Part of a small language model's weights.
Size: 11 layers, width 160, 2 heads of 64, vocabulary 8192, 5.78M parameters.
Architecture: no biases in attention or MLP, untied embeddings.
Training: 188M tokens, 2874 steps.
Each number is 500 + 25 x the weight over the matrix's rms, rounded and kept within 0 to 999. Layers, rows and columns count from 0. Numbers have three digits each.

# layer 4 MLP down (transposed), 640x160, rms 0.225, rows 38-124, columns 80-159
505535478540482483507519468517535522542494525498490517511517462516463485487462494464456500549478510539510512496461513481451509513489473510494510512507498533468537516499480483488519532531465526540475529521514474538495485498497534532524480502
506499457525492467506524504506527550541534503498468519501492510509487467489501511532528458505527520518467469499525465487543510524519493484514516486482507525456557530491521488461533529510518511472464534534528508543523453513518488517516472566
502448501502520464530533546489453474499508511524505504478514545531509511540487475554497529517455480462472469464487484520494509490530505509527514486489488513489544487519441515497503474507486511488526479450478529496481497507550509489485505491
487511536476497508530523488486491494528539493523503501478521467549513520441497482494491492495524524493459490465478470504483511527489514464508488484507466481531509543516527528532489542468490477526522553569528528493499486494511475498454465460
489472504510473531530459480553488481517493511497480469480520503510491463487517496496480525517505474499487510547476497491500484450472522506497499451480520508440509480543503477514488508505495508490498482468506496509515510557525517522553508477
510492502469472537511505503505475449475506503501495468492517460515485493526519543496501520472526502448521490466551502541506489485527507523497506488455507510482520457492444497507468537482484487489489496518472511503498485508485530499483522487
502516490486469496487522494502492504545511499467500499478485499517504470496475479473487470515467485528448497466463515513462476470520483508500507505470463523488440520477545477470486529470531479496530517472501521530528535484506524478512488511
491484489513520531469517536476472436485506466519465476523494505540502517486456500504505540513528487518475521510507518528527507526512530532508500522528501503480495509479492525517556550498476500471488476492492482484493518499486518507466478505
495505507473527481490521504523491534479485517502474523486478478532536505476504487516496509505491485539522509529453562501513491471482452482490508506492472523494465500522499483464466507477496480507487475521546485520498490499529496478484490503
493477492481484483489528476477510475556486502512523475510475519499509506505508535502510517492487524498511518476529554479474513471486490518503466508471477451497470547517472516524493491455498518507508460485421477468499478467519501504490502496
477504476518480459464491478501507476532510500459494515505488502500522523533493509546464513461492448548447511522511477505493474493440480481536527502571483528497477485480489513513515500474488482501542485468505509499476472497511481506493506503
494473489495514450517537488473503525480504476487499512488518512522490506509500505480512535525531517477505480494494532486490510517466507514535549493515479441496476496522495498502511499526549450493509494463479505472446493489517551499487485547
495472512540489502538519490497542487506500509476532482505481479467506489504494491504497507503483511515482500510487489514499520517480479522503553446513518500488505518506459491510456468498543552503507475506473491510459479506492484492516517469
489484536485528498504508540487499514499496505501513548513490529518516532459490500518469523497539518501434538515543532473487503534535524515486472521539522484503499482522524487515458475515491498469487473471503509493450441481521484528538511509
510495502522502531504507533545491477507522426543513531518483496493531481477502553523464470569499452473475461521509508508506501526486533486486497473491498498500502493533467455506502532476476505500536503460510477494449563527522492488546522539
494492484493529517486484499491535510471506479515537469512516495506487520531505506508524545541502493544469491541451480508520451520525462510475512529517464485507467517468477472491499502484482516489541486475504472501466493504501503518497502474
475503493499522488497486509461503481460482511526510514458484530491514485546510482501511496535514530526478493510510499501532463499451542493521489494505494525481513492459492481487463501528512512513531502467494467496480527541521490478509505505
476522490564527554501519491518523514495535476507486506478501505487498483473565521515468491485529496479504496478491480521504504522497528494502495525471548549454486534462501457533491510531532540535521499512521486528495496497476552487470523508
528461515514492503509531491493500438540543480450516448516483449536496522469541532484475513482469494491543557521502507557481486560467503487498483542483516522490513517557444462480514476486509512488492483514484494506479494464472506524481510469
496512540471474512513526480496528462460517501532527483520466543503503484532504551520548493487477476479489529482505491453469496541483567536507486475516501516493463508515525459483456481518475491520537476478546515533524550526542485509496482489
502440502480499512461536486489503502516463553491507527500499507494478496498482486474485483482474459514495522512512499539480424459513537459500486510465498480459529493517524429531455523516540463483499512484510503497476472486487489522504533481
453479475528491540440477540547488505486497525494567473523508509539481492529510481556498472520550497511529486492457487469488505526543498439504488478498477504537495529523513486512534482512499475521489497541519513524491525472514525505477504504
498515495520458501478527465466518493526512496479509484464514491489496521518508561466523504484505471517519504532514506511494528498507509510477480438485482501512505496517520486511524495497514472530507504519499530484466485498530505456496507492
561478518464502508497464496471538495495502489529511549497472488488452535481499456541484490529518483520446490523483516534489487503461483503530554519529480475449552512512527538475499506515472490500472497468507484472509513547500479464458556505
491501513486509544510507510472486454568533460518520534503514481462506538540518524505515471520485488478524476506519554515510533489492490489492487441501511531520518513535534475509475507478488507531501486463482498516481510515486507476503492479
507536476454509480508502515467501497490497495482510532528493478514486532509507493495484509454491482500512508475462554555480509474516531492476493476517512516532473522554491521510476493481488528496474423474496528505484500472526504532524502492
534495440516474505493465445467490484511506555513525509529469500521479523531512471535530501537532507503536498521505508506463476482482492485522506532503487479500569518512550523498464501491482511490506461519492546546527532520447495519523484505
519503528500500526516515501493528489507524531486488514510515485500481556555438506505488539496530527504536509494481533491506509504472503464526458469525464488488524520524513468487491540498479540473504544506504496510500490503494454512524498526
494507483483485510518525479487525448513511524525561475472518470503551533491487462493483517481483527515485502474481512499546467520520559487510520525491496503492481484509511512472502522526521468503451479490505503523481468469487489538484547501
464490485558464538474479495463531464495503551534484530517487532487471526511489513433480453501516539533515524520487519481537505523432494484500500499530501482507528509510509513477474497517458508486485497471507493503503504522453507497481500536
514466488495541483460507492485511541524481524487530475502509523488501533528469467467491464511495501464501537499534468468484488502534501518496490488499482528503523506487519545555479544513475485478531502472519546504530469528487523501455516474
506501507504510542551491505523516421491466482537476496531477501515462514501493500534510534507497471474538513497528533517506507502497468487535499493515484496499524489490514472483514467482504522513505489474427494477539504511508505470507490496
507483475485498520497471475491503484479468428506504504494546499494513543502518478482506532492469470480506520511508475480503526482521491495471478456501528510504502522513506527454531506509498556527493482500507481528546529492474499504527511508
492495490497454497519520489497498531479468538523518507541480496559536482502483525512534544438472487525544562511528545460462460480487559509465451508468521481564477443514451467481533529487517425522481501495531538490491507489520512512502467517
496534489549470505517502532546516496486458482496499472492509455481503496519519516508512506529487505503478516519502483498544476476463530500498530463541533522481492505525503521568523553454532521469526517496521533512523530489477511467508476522
500470494508514502521536524497497464469470526489560507513506536539512518463512510539503528503445471480547513477543503537506527528521527504489491504545508476502483560502519456508541496560467518512472555516493462515475467453530526508469508497
506476514516441487500445519505524461468502511521505475490453506485492499496479477461509513501535495484506497493516505502487547479539483489515470527525473553498531485489492498484493512517515466527456524470443496482527524468536441491501496511
488534515502476508489477510509490504481528481493454519506460519479529467521522482560446529489457462482500489520460478521510477490463505513481450511495495491483499517519483475489508517510477522489536536494504522485464502498512526444532528498
528480508516490472519485480498466492468492523515484511458557450507449500490521496538526471498565457517526506478511474537491507485499504513465454522490505490513497496521495482482506550491523512523463541591529486489500507478508475551501559475
499522497551490525521496483498501474518506467478494498536535549538479503436525509502495467522535493489505501493487471488529493486467501482527504530522414472570524491478488508510483520541513509520470515478477504523500464465520560495488480549
504501495535519477489548501518487514481512488483518471454521496532536499499479503484484489493518501571474551511540552533522464511492521475481507492542486522502493489546511530474520510493480511517478483473505499481519553501530431522504463489
450500487544533506489525525542519508462507489483543517559455487524513450468480479494509453466535461479499469461547456524457506492486540491474490529491504507506467491500572532506479444516501501470513538504506504477485466475436512463466547555
562499532511467514529522479501478481475489499501527472515475480478507531453502491517512518511511513501545522474524514502495500504489519494530487510493436529474523524497534479511517499509502535491543544503527470511455490503479475487464476481
501531477519508531459503512543505517532483511494461552470441472472563489491483505476495492502502463463481497516493471477499517490497462500467502497491466509480479544463516480470429529493478465517478459499456527484499505520458503497507503470
543482501522526564517495508474471519530475463508486443475456504470524477523519492495468574491475452536553483466519474505511490472516507498459424512498508461490488497500482484475509529482512504515479489507471497507479485524510464486495489495
499511459438524524505477511527460496495467525483475490548456503507549493522526511531523511487512454514491444507511527472495503486481528489514458510466517524538471528580476466506441484451500515440480516521467481478472502515507504509457474546
475520451477482508434515472531531479510533541497490511489530525507481472526482516577461488505529442504552508497483473453477483497512491536474494505437495524507473421513512507529494529494539516492552506478457508465525484505495512515467499463
540489462476502527462467501477555504493552496537522452498537483506454505467525460496494477501493493499509506464459483529517522501498467472494539504506513473558483478477519511510487480502495500505527466498462527510519537512485489497489533493
473466519486483506493476453502546495470488437498495489521453538548493481549474502495502478500515459511478445482522548536536494466473496502508525522483477515491496514480484452509492505487499473496507514513495476506514454499483532478528502507
504495476510509505484495509503507482517481462503501490497482518463491506489459511506545556471500523503525516475527530499473489512504517507503457481494485525490460515510495509482502503505523505523484496503503499496462480541481536493498536501
493499487487479499522494508514471501476482481516546528515465474481506514505452479501474502487492474495486469502543509529461545470503465520503480510502507498468483556533498475512487526468514514504521481519510457521508510431555490507508494492
523502514508520496498521534504510494504508457522568518475518505544503510488494527527495495501523486542460500525535530513475530500452469504486512562490482501511516554495495459501472476455484524533501513551470476530482475522481501504473506447
478479519473501486519533486463481514488504502526541490546505522470492498454478507481488518509461461474505499472520469507466519508498509489556527524550492500512480522508519456493481497512509486533457580517471523512477515523519533521471453512
486519481486521548471517491510479482464504460511452456482501452507529467491479506511535526488497506528480501551533510505494443531479505532504499492533493473495464496508518509521483529532485491498502508511455578515454507506530520503486498491
489496495468472531498510485478511512484467481487544462492429493445504501453459506498500527525477522479506526512525473469498494521518486535510509521519461521516516484493541481500522517547518499477470485446507531464497500527526532544519498528
495474499468497506496508535492500482518519480513515504510454515509480527507553485523496455477532525510532510488545452543487535492493449532478524544518468416492475478444485509483497493462509575487502484508528490518489525521470533498536545482
430530519499448529540534490477507476489505450528528471515510495497480481469484457521477473578507506509510553451511529545485461499488527504501505515505466569472482543487490498498476471516461489531503450560509505508565514557492505515532564491
504499462559518442489506483475481501513462490491479494508510534486502523536495524515511505483471485501501485491541516471476493510520508466492517496463495484501467554510449464450516495489491534497525496517467507528519494530479460543512493534
491459478444492468490492521511535544522516490500516491511528526498529507544490507527498514491508488506473487520444561498540520516546494494511475504555490503532489498454448503503532470519483489506507474512490483505500500482463525507492507478
488492499544506535473494437474519479523482467472512524525468455501504477492500517531519472527501498511511528502522507537528482531511498537501525515526508548491504505488523465489473499462482533440528478503484478526560493478542484506526530545
507498480493523513482529518487500509493508491526531475541488506526501529509458518494538506532489490501524493492478531513543480505505485514507513492525492521501505549495473470463514503495470486491480479493470499491489513503509519494491539497
499524452468503472493476523487538475503504494490480504533466485504485498478511495513488489508539493500520472487505500484490505494478480462487533489477506541522508511493467566453512505479492504496520457447523507496494532489546531481496522500
492472459496505533434470524526556539436486475480487499483469498515523448455522496497486471504477516550490515462537496530524507510525497517482498444491540517462493508489494457486522514503487530486504498450540483499507479527498517533504504492
467484509494510538539486477513514532506474505522480511476508467490514515462448489498515514528518502527497516494471494471496528481497513578520499481500513506501488429504520450509520526474529486469470477520439509514496558518489463496478510491
502488495524479522496466486495506483525474508489485472533463513531515505497524502509515520490505503491517502524501516568516498512509490551504529523503550466496439476503493481547544478485486489473496504491491500529533501513524450545493493479
484493521523483487528550495489497512484505509492464435495491467452486495470509529488482554528453480489534510453529533542464511502479479498518525487508559472551487463508477542489472473476513508509459506563524508494533469520481524477492532546
513503542476494457491513473497504531487473520508489486471496527508486537518498517501470487507531496487503494472534527522511506520540511538528550519523492503507456466527492455497476507491488510498486490538511462479486467503506496471499537511
470534481503507524471462491498488503508501490494496517516529499528528518524473500519524476524486520554447470511477514567518493529480444532510491507470475518500503507484520510509556518519481540475478504481519541525563480515484481475494494487
489507533545508553465458485497485527527503492460467462514492495500534520507507528525475487478525511480544544484503462478469476443455491477438515513524518480576521517523485535515466518496450518491508492511483498491496446487514520515452467492
504530495501479526510525472509472498490527507460532523510532503510490455455459499476515495520520530473478525509495531482548500482471509516536479511519510473506482522479482511500498508551489511501484433490486523507467514461478505548552474531
499509535511501477574515499504543488539475539566529507467519516516487468475507535488410504443494495505490496495534516456540540475467511516500467456465528468497468533501509481492531517490516496491505510492511549473527476493472482471461522485
522493480560514492506506502501515505438459475503544465500458485493490494491490498511489493502469505520480500522509491534484530536512496479491504451491522534501538527546494477504495467506495496479526482469501489504464498511511515484477511521
525479480485484514518543510479488461549462477531476534547508509446512524485520541517476536493492474506497473502535518420493507526499517483501510480499470491483526523479498445509518522510491471498464517464498504506520546545508504472480507491
504471544531515481532495462506508462514498483503504466487524506511477544520486464506471525540504537493528495502468505510488486532535520503547428482490496433472509520482474485529501492492493497505469518467497554540531524494506479487557482521
512508497488524507514447492496485525463507496501513488489537519506482493521492467525522496480501486514519485483518478498459481495518465517486503526477481473512494516488515529531485506506519530537510480539453553500498541518487477499463508485
517474501464481527507520512486440539477519480445456511486488481503483506505518518528450499514470483456498528498512483490479498492479512516502519550475565496523499499496508431521488496539551480510511484525469468509485534523510491463505470476
551470479512530506529521536487472523504485507469485503539488452519514455459509444475535517500495476508545509464496517470466494479552474491532524489533488479541467488519463513496466497511468476490553528518436493524492497552493534526524548521
508495533491552492497463511469539480512497516478465494485521463528488463493510506469523454517461496504485479473470495483430489488483451490489515489501510485508486502500566517519465489516466517549538510510470513488482501535507473481476479537
465516486508454516514499512491478529542526488495528474490460501530461483512534519510466526529520506490512534522508469493445498492464523509510542460545496437487481535496512514440500471464473476463466498527527519513501522497483571531512493473
498492461536519532465500524481537503527514494493513508498454507484479512509463476466499514456546527514520494488427492499504520497503508494492500511496486523521501516507489539500510500453483492466485474506453514500520527454462526514496519507
515524487487472474510456512460489470507494504529500505539473528507525511493514499485500540512472498504543480525464470508466513505554495510503470459510496541497483504545491473461497501512483540479455516503478499529508506468505515481488506495
507479507479478472523489533522472544476494522493512480498509486552551452528497505513449492478516497510534484462531468514498468522508515454522501495498478483445490485505527531463513503516527466518473540523458513445525478457438496470527511540
493501483496501502506476469458511456518514510525508474478553469512469498508487484529548511475512546439523525482565503537509522503480541490519512510518461481487486468500515507490551492519507497494471512512467512491510494520516496551498529456
500503486481511510490455491523496519455490503514499492547479489482495494498504515510509483472537495498497476527486503466479496476509513482492484514496503485505514511515447505458489488550523494507499519518542489456484508440490476530533532516
497487493489463508506521502472513473467487487500516505508493486511464516514560496503462497485517543495525516469512519493476535529449486473466477468537460483489470515525517456539479440556478535453454519498484505513552485540509489496533496533
502512491530533481514485496514483471550488518522520499497518486472506485537475465507536520474494493475537498507502484491505515511516503462536484530509516529547484479482491471464493421496509513487505467508475460435512512530493557470538491521
518544497527498497508551526483502493529477502476512545495489531476538404539498510495475526543492496514505484529497477503480522492546522512460539486491480486506521534509495477523518504511477524471526486532469500535479482487479525531484544525
# layer 4 MLP up, 640x160, rms 0.259, rows 39-124, columns 80-159
476492474544468543486486496499482499486497485502502498530500477506502499484529470463517498520461523506536579521494477509488487536518498435491538522455555477480513526502462511488457495479463523489529482502524521462532472528518510531490518532
494570468504476508469451532514452522530468469473479481506546533463501511525528471493486482497517477474485503460491524513511561516508533449476544497472498508479525494475485519512460518469481560477497507538465510508548498511486491491540513469
523494554554504479482528501518493493505527462533515485502486504471527465538506483500526501514462518496561463445503511501515504521501527526492506478525519465496470504503497503511473454486480533457479479506475481470484524532468496534512462469
467505560515536478474518506486477477495533518497503465513505515546495509475513515474514486485519507523461523515495535470529517524520459536490536540483535500482483471512465498498490505453507487494513503505554497519489458494502474498513508534
487495516528559472529523498491550536483511472501496449484516530474535482517484507472501497521526566520506496519479511518516485469479499531501468491458503485512488513480478482504502495466514515483519506503503519512489481536482502494536479518
524478530496495498495516489506527516489504474499492526452468489486485488498582455489446461500509471478450502493524523490457516543496483502527469522485512509499533502535490509549517502530480487516510534544511509528489486475497501511509500494
509509517452452453528517475542499519534508511485566505477492540541459493531501490485466458507493518514490466513528509507482497527488486459558486498466477497517524482490536521511458455495528523500474525501510501491499486494531498497523506503
509482524510490508499509495479470464479507474513524496531526497455462518526488497511529515501518500471502496445557461481446551530552522485488514528494535481473538470519524480521505484544493529485506545497475504539497524499535510512509545497
495464469494510498494444445542491475518494534531417506489518473524477478492467474533499483480484457532527495493488512511514478498516475475495502544503490519491455517526525493509504517509520500506479474519459501470494543526512489501495507487
516472505510502544527522476506513528512504495507538526490497467535535475469510505459516462518500483478492526487480488487502478543477505550474483497469470523521535475491445483460465485499487520468498520533504541527500512482501513506498469483
465495526481495483469494519511514523503517463497488478497508515477516456468525501492484448461543483482503465525498517486518494522489519487510484524515540475515542503508508499491479498483485542498476478515503514562506514483498490508528533517
516524479445539514500501496523472507526476498508525517518495506505514493485470506503505520473504488493510490471499505481494477483526518486446470541493493493520532444474520484515528525513485517503492503474521521445519509493494524483501440555
487521472501500512497524539487513507524482500489521502495489527495481472522527490502536493500474482497519469504534501509505514516511527492513469496483451470500505477492498517487517517522568493503481466482541516454491549553466515502509503507
518508500490493511517509464507487526477456528459489488493562468502486471481501481493549503489503499540534555484503504512537509470489471512459508496463549453517524476519513519487542496496497544474521494530454503535521489451461513509529516537
529478517559516513513504449527515491480494502465488502465508526554523517510493502466504475480488527469459491492470446492497483486431470474486479493490454543500498536523504485470496539512541551511476516501437513522493506473425520445495521505
534480532530467533507492516524519494515568508484491521506513502502487509433521497508520500496536503470507502505411463449511536503529484512420516535476542506493528501502486481497487513472513463490483517500484530492565445498504517478465496474
499504469484491499504497498509470484516520490490487492476506483490572469488509515477511499496498495479509508481529510501522483537508467457515481474478516491441531483458480508490517510506477498461505504499532526509515487540521512526460461502
485511479472493476469504501515473529481461501500484524472501501512520493488503527468504474551550490484511484543486550501517475540490522525500492509557504509534525482492486501492530520505468521521515497517496521511504514506483481480473498535
542522458536430535530563468514435485483463507470462495487499511532516496482536526528536517461530457497509504502495488511461461446489502479531487538516509495511508435540518525503410501509495506456510505499491491505519499516475483491492486485
501532518507485497505481469468511490472520544560477496469473481504456517495491447461511501423493503544500485500472469523478531513522504493493487512498500504458490444518514540499450521541496472516518511475481536488454512529476523501501519531
483477500485500474460476541480541480488508529505503514500470504472495505467515536500521469519520475478462489461508505488475535511475494467511483489475501526505480500523475492456509473493478510513504523511531493513532522508503506499512512554
497499486535509446528531488462479536521488505509488490465514522513503503490494506508501486422526537518462500515488531468552509487505493483484474496557523472512506509498466499465504509481510472514512484500521507481481502515498530482486531524
507513495487465465514445503512499486528484490499511499531481518526534455436491527493553484544487539534475478512494492475530527520511466508485492531496528498500510512441539468516479506479529490500486529501506489509515504488441530515526508506
554501475450504524507489497530526453477460500541479511470556499511530448522523509523481511539522503511458527455526512526514506523502481492461533515458504446561513528473492470510502542498500520491484520514493478517510502519488486504493521502
499508499530467530453442523524485492493542513511473550521535525538453532518473445471455503470494522493485503437531511477505543534498523464475496438510519481544520514485499494480486525526531502480488501505503528527515493472461485539489449530
483533512505480469477479513521470562523520484494511508468491469494528489480544530470528484480499517536478462528469534481503541513517477487466473508491482492513515551504516475494477489514506521488507505466480495478494501493554522446474500499
466511500556510476509531527509556478515508511514511532488459537509513523437521483529484473525493538453496522492481527516533503490496519541535458507514509499475505468481492510488491486493499529528492472485482544482530553505494499477490516484
489495486530523490494527507507490528504464456529491471521493510478501463469491533501505528534486524471563493505487485485530527522488526510479462479492506489569558497474473508519516543497477481510497452528464498488538500500482544509498510525
507509518504505493506513516504468481462486475523493463554488494470482503480488531514507514506428482500536502493561470502472488463517486472463510510508484511500512491461505514549497486491550503510518488543470491485507478463507483503494484483
486536491507492484489573488529460510560509523464506460489541518499534497520522539492474488521521496475507486510485516464538490488458468486526506476483476452469507519515434443475529489511455509494470495500489498504492524491478538489489462488
467458543500510459524471499471496518537498475489482519484503531496532499484521506505508461509499522492496440517496543470485536518520508515433498509474482488467468508514519505531490535524526468499456496503543495504523503465530492520493486471
508470477449456530503477466499509506495487495490521498477515545541528484494535478534584510524475495519506515512522493485513481517527487493492498483478520500495548531503482495486498488489510507507507503524490496490556513527501498485528511521
452511510519480523465487519471502491511511496492538514526479501538517475501468492486488493519541487476474463538487479549505503513500484476467514523453506530537521493490496516547542517461480520507451492509545494521494510482513504481576489534
496500484523471528515477497487470486530469527544518452487530477489481485490515493474456490519471481469556500513475519482500482509476509541464516548500487528446504495496468519503494500532494483478513531486478525486475559552477470503501517516
498512485498527498484463445464482461523495511471452488593517507467475511508502459483519501485535503489502501521485494504532473549494547522500536511488498514537513547446504501520490480489507500503502517479469574493507506518447467441533508472
511485508485515508513487509486523520544516486492504503512531464551530500498487496537512470485480495526502547522507502485534481483517489513488573455435522496494474519498504499514502542488510522443548499557492510491481482484457492507492487534
513510483477501465475540465491511511468488515480521463503537473497489512499491514481529478511511503528503481447564549466497533523530522505504517480520527514515491483481501542486512476490517514476441514524472475494521488488483489527481501519
484505496501493540502521515538515495518543536504498480500480450466502464495531490541535485507519523460516495492515504508505488476460502513538522493493477475442477507519443519523467488477501522477501508465497458480485525490518503475511490556
462519509510561524472466480520538496492478494541509499478542474478558499519524541503526487532518517524497500484511505520487498449501519484506538562498477478534507494432503506497487492500496494484505488533528496478543458475535506481450513502
497474520493475491523512502457509498475488527530532524521521483495499492468524465481532507513496509473438474519539491520511467513464524549519472489531540526472520495513483503470516502455540487520492494447471501491491538496454463553508495547
496509506486468491468519495489487475493535476486500510549534483459517498482497482463412490475471504503515526521508496520494510479523487498489525515515507463512515513510477496471469475525500481446510499538487528494502542521515498512478515502
464505517524549500493521499454504470456495495468498532489495544475519481517511515509501450523506504490503465527457480497476524511498465503494455500526561527515530540538474544459467503492453505493429488489443516480508525496511536551547473468
530542489548513560486566535476511487545467509476502519502503536493465482486518473519450496486413543530512490499535485535518484473497518493478525523532498492485510548510506524553486490507451538443471525516497486467546510499478488493533515486
471481525490538437502455511468532490480510499486494492519499486489498493480513465544521457472490500520482523517470500549511529504525510519495483532520471507509524516524481524509560510484481406475484541495556512479470492505526499493539521474
521525492508503497489524545525504533468460510473467488517499468481476472514502501488507516507500503509501491527502481465509541524473492517554450482528493453529461524491527502472504524511466482498494513485489484497527510508518477510487487507
458523512550496438495486482519445527547464439515536451508501530531457452530519480505546476521498520554475523497517485518483517511538481480482508421559531458503499548480485458468504533487484510509451526521383514482441488533532546479479481489
457481517539488473491482456492521485519488469460464510511512541512516475548511559459475499511490473491539520479531497484448508510535569549499470500489487453476512483487496496495534488492501473514506554431493488505502525473496518491517490473
489505486496498472546456509533524491524492535529500494526502484475494521463469506492481504504496466528470498489464509474472513527561506483488475542521475459461510485469532500481526507479512517511482496506496494474516550508495466525475543509
512515483559451552530499536540500459495497501475502543529544507556460535544519502476462472539511487485514513521432490509507507532502512505486499519485506464467513497510502460505497519481496479482452508523540500498504498468522489522495486472
491536474543547525481507513506483487552491534527505478495461492492473460505435481541552465488452476512438510476517470516510530553492471507488510540465491535495499518470462501474506488480518455493477511494543495485528515459484482485497548492
482520489518531517525462449475489509548465579512521519566496494531483511492494476499491476507511525522516554474513525471477435493474548541497481476543504491508502466528468533433492504497506426515480457499497525453503518531473469497479491554
501496468536536513521480472533530524492490509481499518470476502495471501494524500523550515548504514541525485457507532458511518500493480538521467431485521491486520515507468507470490445532513466533484474520503499473459505514438509440472485517
533480544462532500478511520554547481477496487476513476471518470536498508490487517489489544490503492498487509524499515458507520523525504495493539516483511469517534553497447493492512541484488459538535530529522520528498462450536474485509518462
505500496453465483516471502513528539482506465500500503537487477489490502490528494524474437517489524516513447511505508528486498485498509504452513522548518485489496474511469512508500470496522503510476509472517511541533492506515474494512540502
529523514498471474476517483498514456505454516448478501502505536528516513483469509511480485497553473525437469487513452501461479504538495488483491513436520526491505469481461525508501531539463481492485491515475511518469481546500550500520512502
503540530512492604526414429462526489515450539406497529491547489493511470509475447516538540478520512502505505502490441521496525451520501527559500528465548449511491508555504503570508489409481544503534489465529525552555491485520503500522513514
530455517514493492489509501550486492543506527503515550526511506503489503476496491504507512486520522546499506487479508485506485517509492462536497494461530487514498533503473507440490513550494478470485465525491495499512478495470503487465514503
493483493497479503533539512481511546455443502514467490518535523514501508492429468469490513502499541499488522454472507506516510531532453432486527529490509497504482466468416532480510489493501508529480510488473522538459501513495522495501481512
489468507477505505487530545527486490497513546531517476508500491513505518464528504463510541478508529459520498450513497490494513500495500516518519485543525469475522473544479497521530513467521468522492503481508514450460525516485510502483481486
491522504486466514502451469510491496526517503469454552496505460497520509480519480496482497479478524486515461513555488504524501509494476495464495522533478513510470474530508501518466498513528519489479556504528494506495477488495506481519459488
532451492499511491488508546505524557484476510524534467528488549464517527505506462524521508519521493512487518542521471493491520496506492468504486462468554474552538538541523517507492497480497493545501527520491484514493521510448509499535504493
519470506490526495513512470480530536512470485502490504455532510507490525526502514559538492471481516481495497471520479514486539494518508534502539502475514468473493538543516493509522463462496530476469485511536521497512518517527501508501527454
521499494498530509464524536478511513482486468503467507522483493516510536491519494504508510454450517491502504478473459500465519520479491487498467544521487498503482524500507502462533525514500496543548513530499483506448447501489503487434511505
502499532500513510501521493516459503486517519504525514456499495517505488530504510511501495496536477519481505508472503463489530491518498459512439508542497501491514502527514507460485531484486478510474510509532503487492493487493533475457535528
479463498474461565521481509548418481486497458478470529545528498454486526502476539464501477415460508502497504543501477541494508533492493482504536524508510485489541497520522518482495504475548553509490479516449517511526535478540477470498555499
517509521494490520501477491503473436503495504480492512502534479497527517509477518519472545516455511469489518511519491503485512510477458539509482512508502491473549509492533523501513525467471505492500530487507536539490520486508497476471480479
523487486493443501476483534493497461431549494465525506493478494494524506512505524513510480491511483520498478506553531492500528516504514496502495499461468495501522475496517493498527510492488510521520475516478512505435526528529489544498456506
515527548515479491504538462488517505539465462510552488501534465513534521514514476513489477485526538541534491493462534493498494498502515509497516440513516477528490503525495485499500513506480488492496455487511510518522488483521494473507477499
511501468551530516463476461481511510506526548519492483493538471520541482553508486525485504474476467532492497498492533512503498525537495530464497509514508494462491516545448504512481498509508509499512535510506532503444541506507461504507525493
500500537507522483505524470485521511508492446498518508470496519490499480490492558442518480434514523455460472481512474491484559528485524482494464480501504502489489483485465497513478538453509507501523513498501508495531460457467441471444557503
475525482500506517456526508452513522498517493494524499504527502566516500553502483502461503492526504497467498513532516508517474484461530508506475516475465472526469537491486500523535520498493484510486547528514559514536516499500493503525529496
517483526488467491507489465545515464541500507487497494480506494487515486446532483498534513484489536480446520517497518530461495485503440498498498484494524524525503538536482492483512489466502487503476496512530496487480515465474475500487495481
464490488485498489521464486528515503565537478494488531549468529495510482441513484483455473504517539501467504508480492502479540551554527475477497467498508502482517505562465482519500472479535528484467491471513471464557493507518511469501460496
504502546494482500470494513503477465524446518516519497487445506497532525440514495413523483462528509463494452517485473500495514469513523511506493528519502538517498523530553493535474490472518517447476537469500476468552512500511527547543494468
484541499501521518474484505484475469513530475478495488478535487437511503511509518531505466509455529476484477482495545516498501489496465499490526527486482519473540487519441521514497504508511536495485440513526468495498503490479471459504501477
528468519477494534502495523483509489508502525470476491474537478476548475534490507455468488484485495563479497498489513479497515470490473499541513561512494487526526508472437505533472498551516512492534532478488510521502521517479503500512515480
548506520514525529495506527484481532473519455482492502474468505504522509487493473492457453476489486515505504499473538521504519503531497541509465536472504486496494505488519484522512492490518516493449508495527476487533514467524542555523463499
530503546501506518479519524530515524504471541485536491494519485466469512519513524503493486494511517507450455482515505529512472446522444452453525528513542478488469478493530534502505476495508484539541503503513523490495470487483503511513500453
509485473466492505500484494523529508514464496514481487514496512523508515497540483489535500532536508490521501469523531504460489535550486494467510499490475575504510474462513438491464511514471506516485507499480555482524543558519452517470533513
525493446500441494508518504498527499515505483560529448488503509543499504472469464500501455501508472499499491447500468520522470478482483513507527492511477487476508485500549504506484471468535467479492490502490526465525505496492527496462505504
488475538537490541507471502507502474537486522476524484505581538535476488448507525531511470513503469447498529483514514505515481500542491461513498529475509450498467468539490465488462511534519477491535529534470495479549516495424476474485529559
508526494484561523466522500545461517513500482510503519502482517454513494551539484496450533525494472513476506520511537503469499502536509484491503494505539500507502482499463506547497493484483477540542512445531509525505470482512503478517498531
523501516487494482487514557462503506547523565505455537545492496536550512500522496474520504515507529511505484498481500479526509465489471516508507463503498539494489491499462507448510487478510535465504491536488500503532495525501511514519495474
473479500468454484459519481502505488512540467492485510458488505516506481501493508520507495461450538526460522479500491507507514497503509519471489490475517520518520518476498474507492495500458519467461491448528546470491486493491513545484480505
477534498480498508506524520476500508530503493528489501499496542516516512487486587496508430508542499538523404495460515526468480482501489495539495522503517498508477497527509520553532518502468437471520505449498545454471519505499470451481508502
496506501469509514507488462529523496475503480486436520489484479545473544486482520463474485495506491453513534507480526507484536494476487504528480528468482501455524530496483474472438510528507490471494532501515529482521520509557512447496441449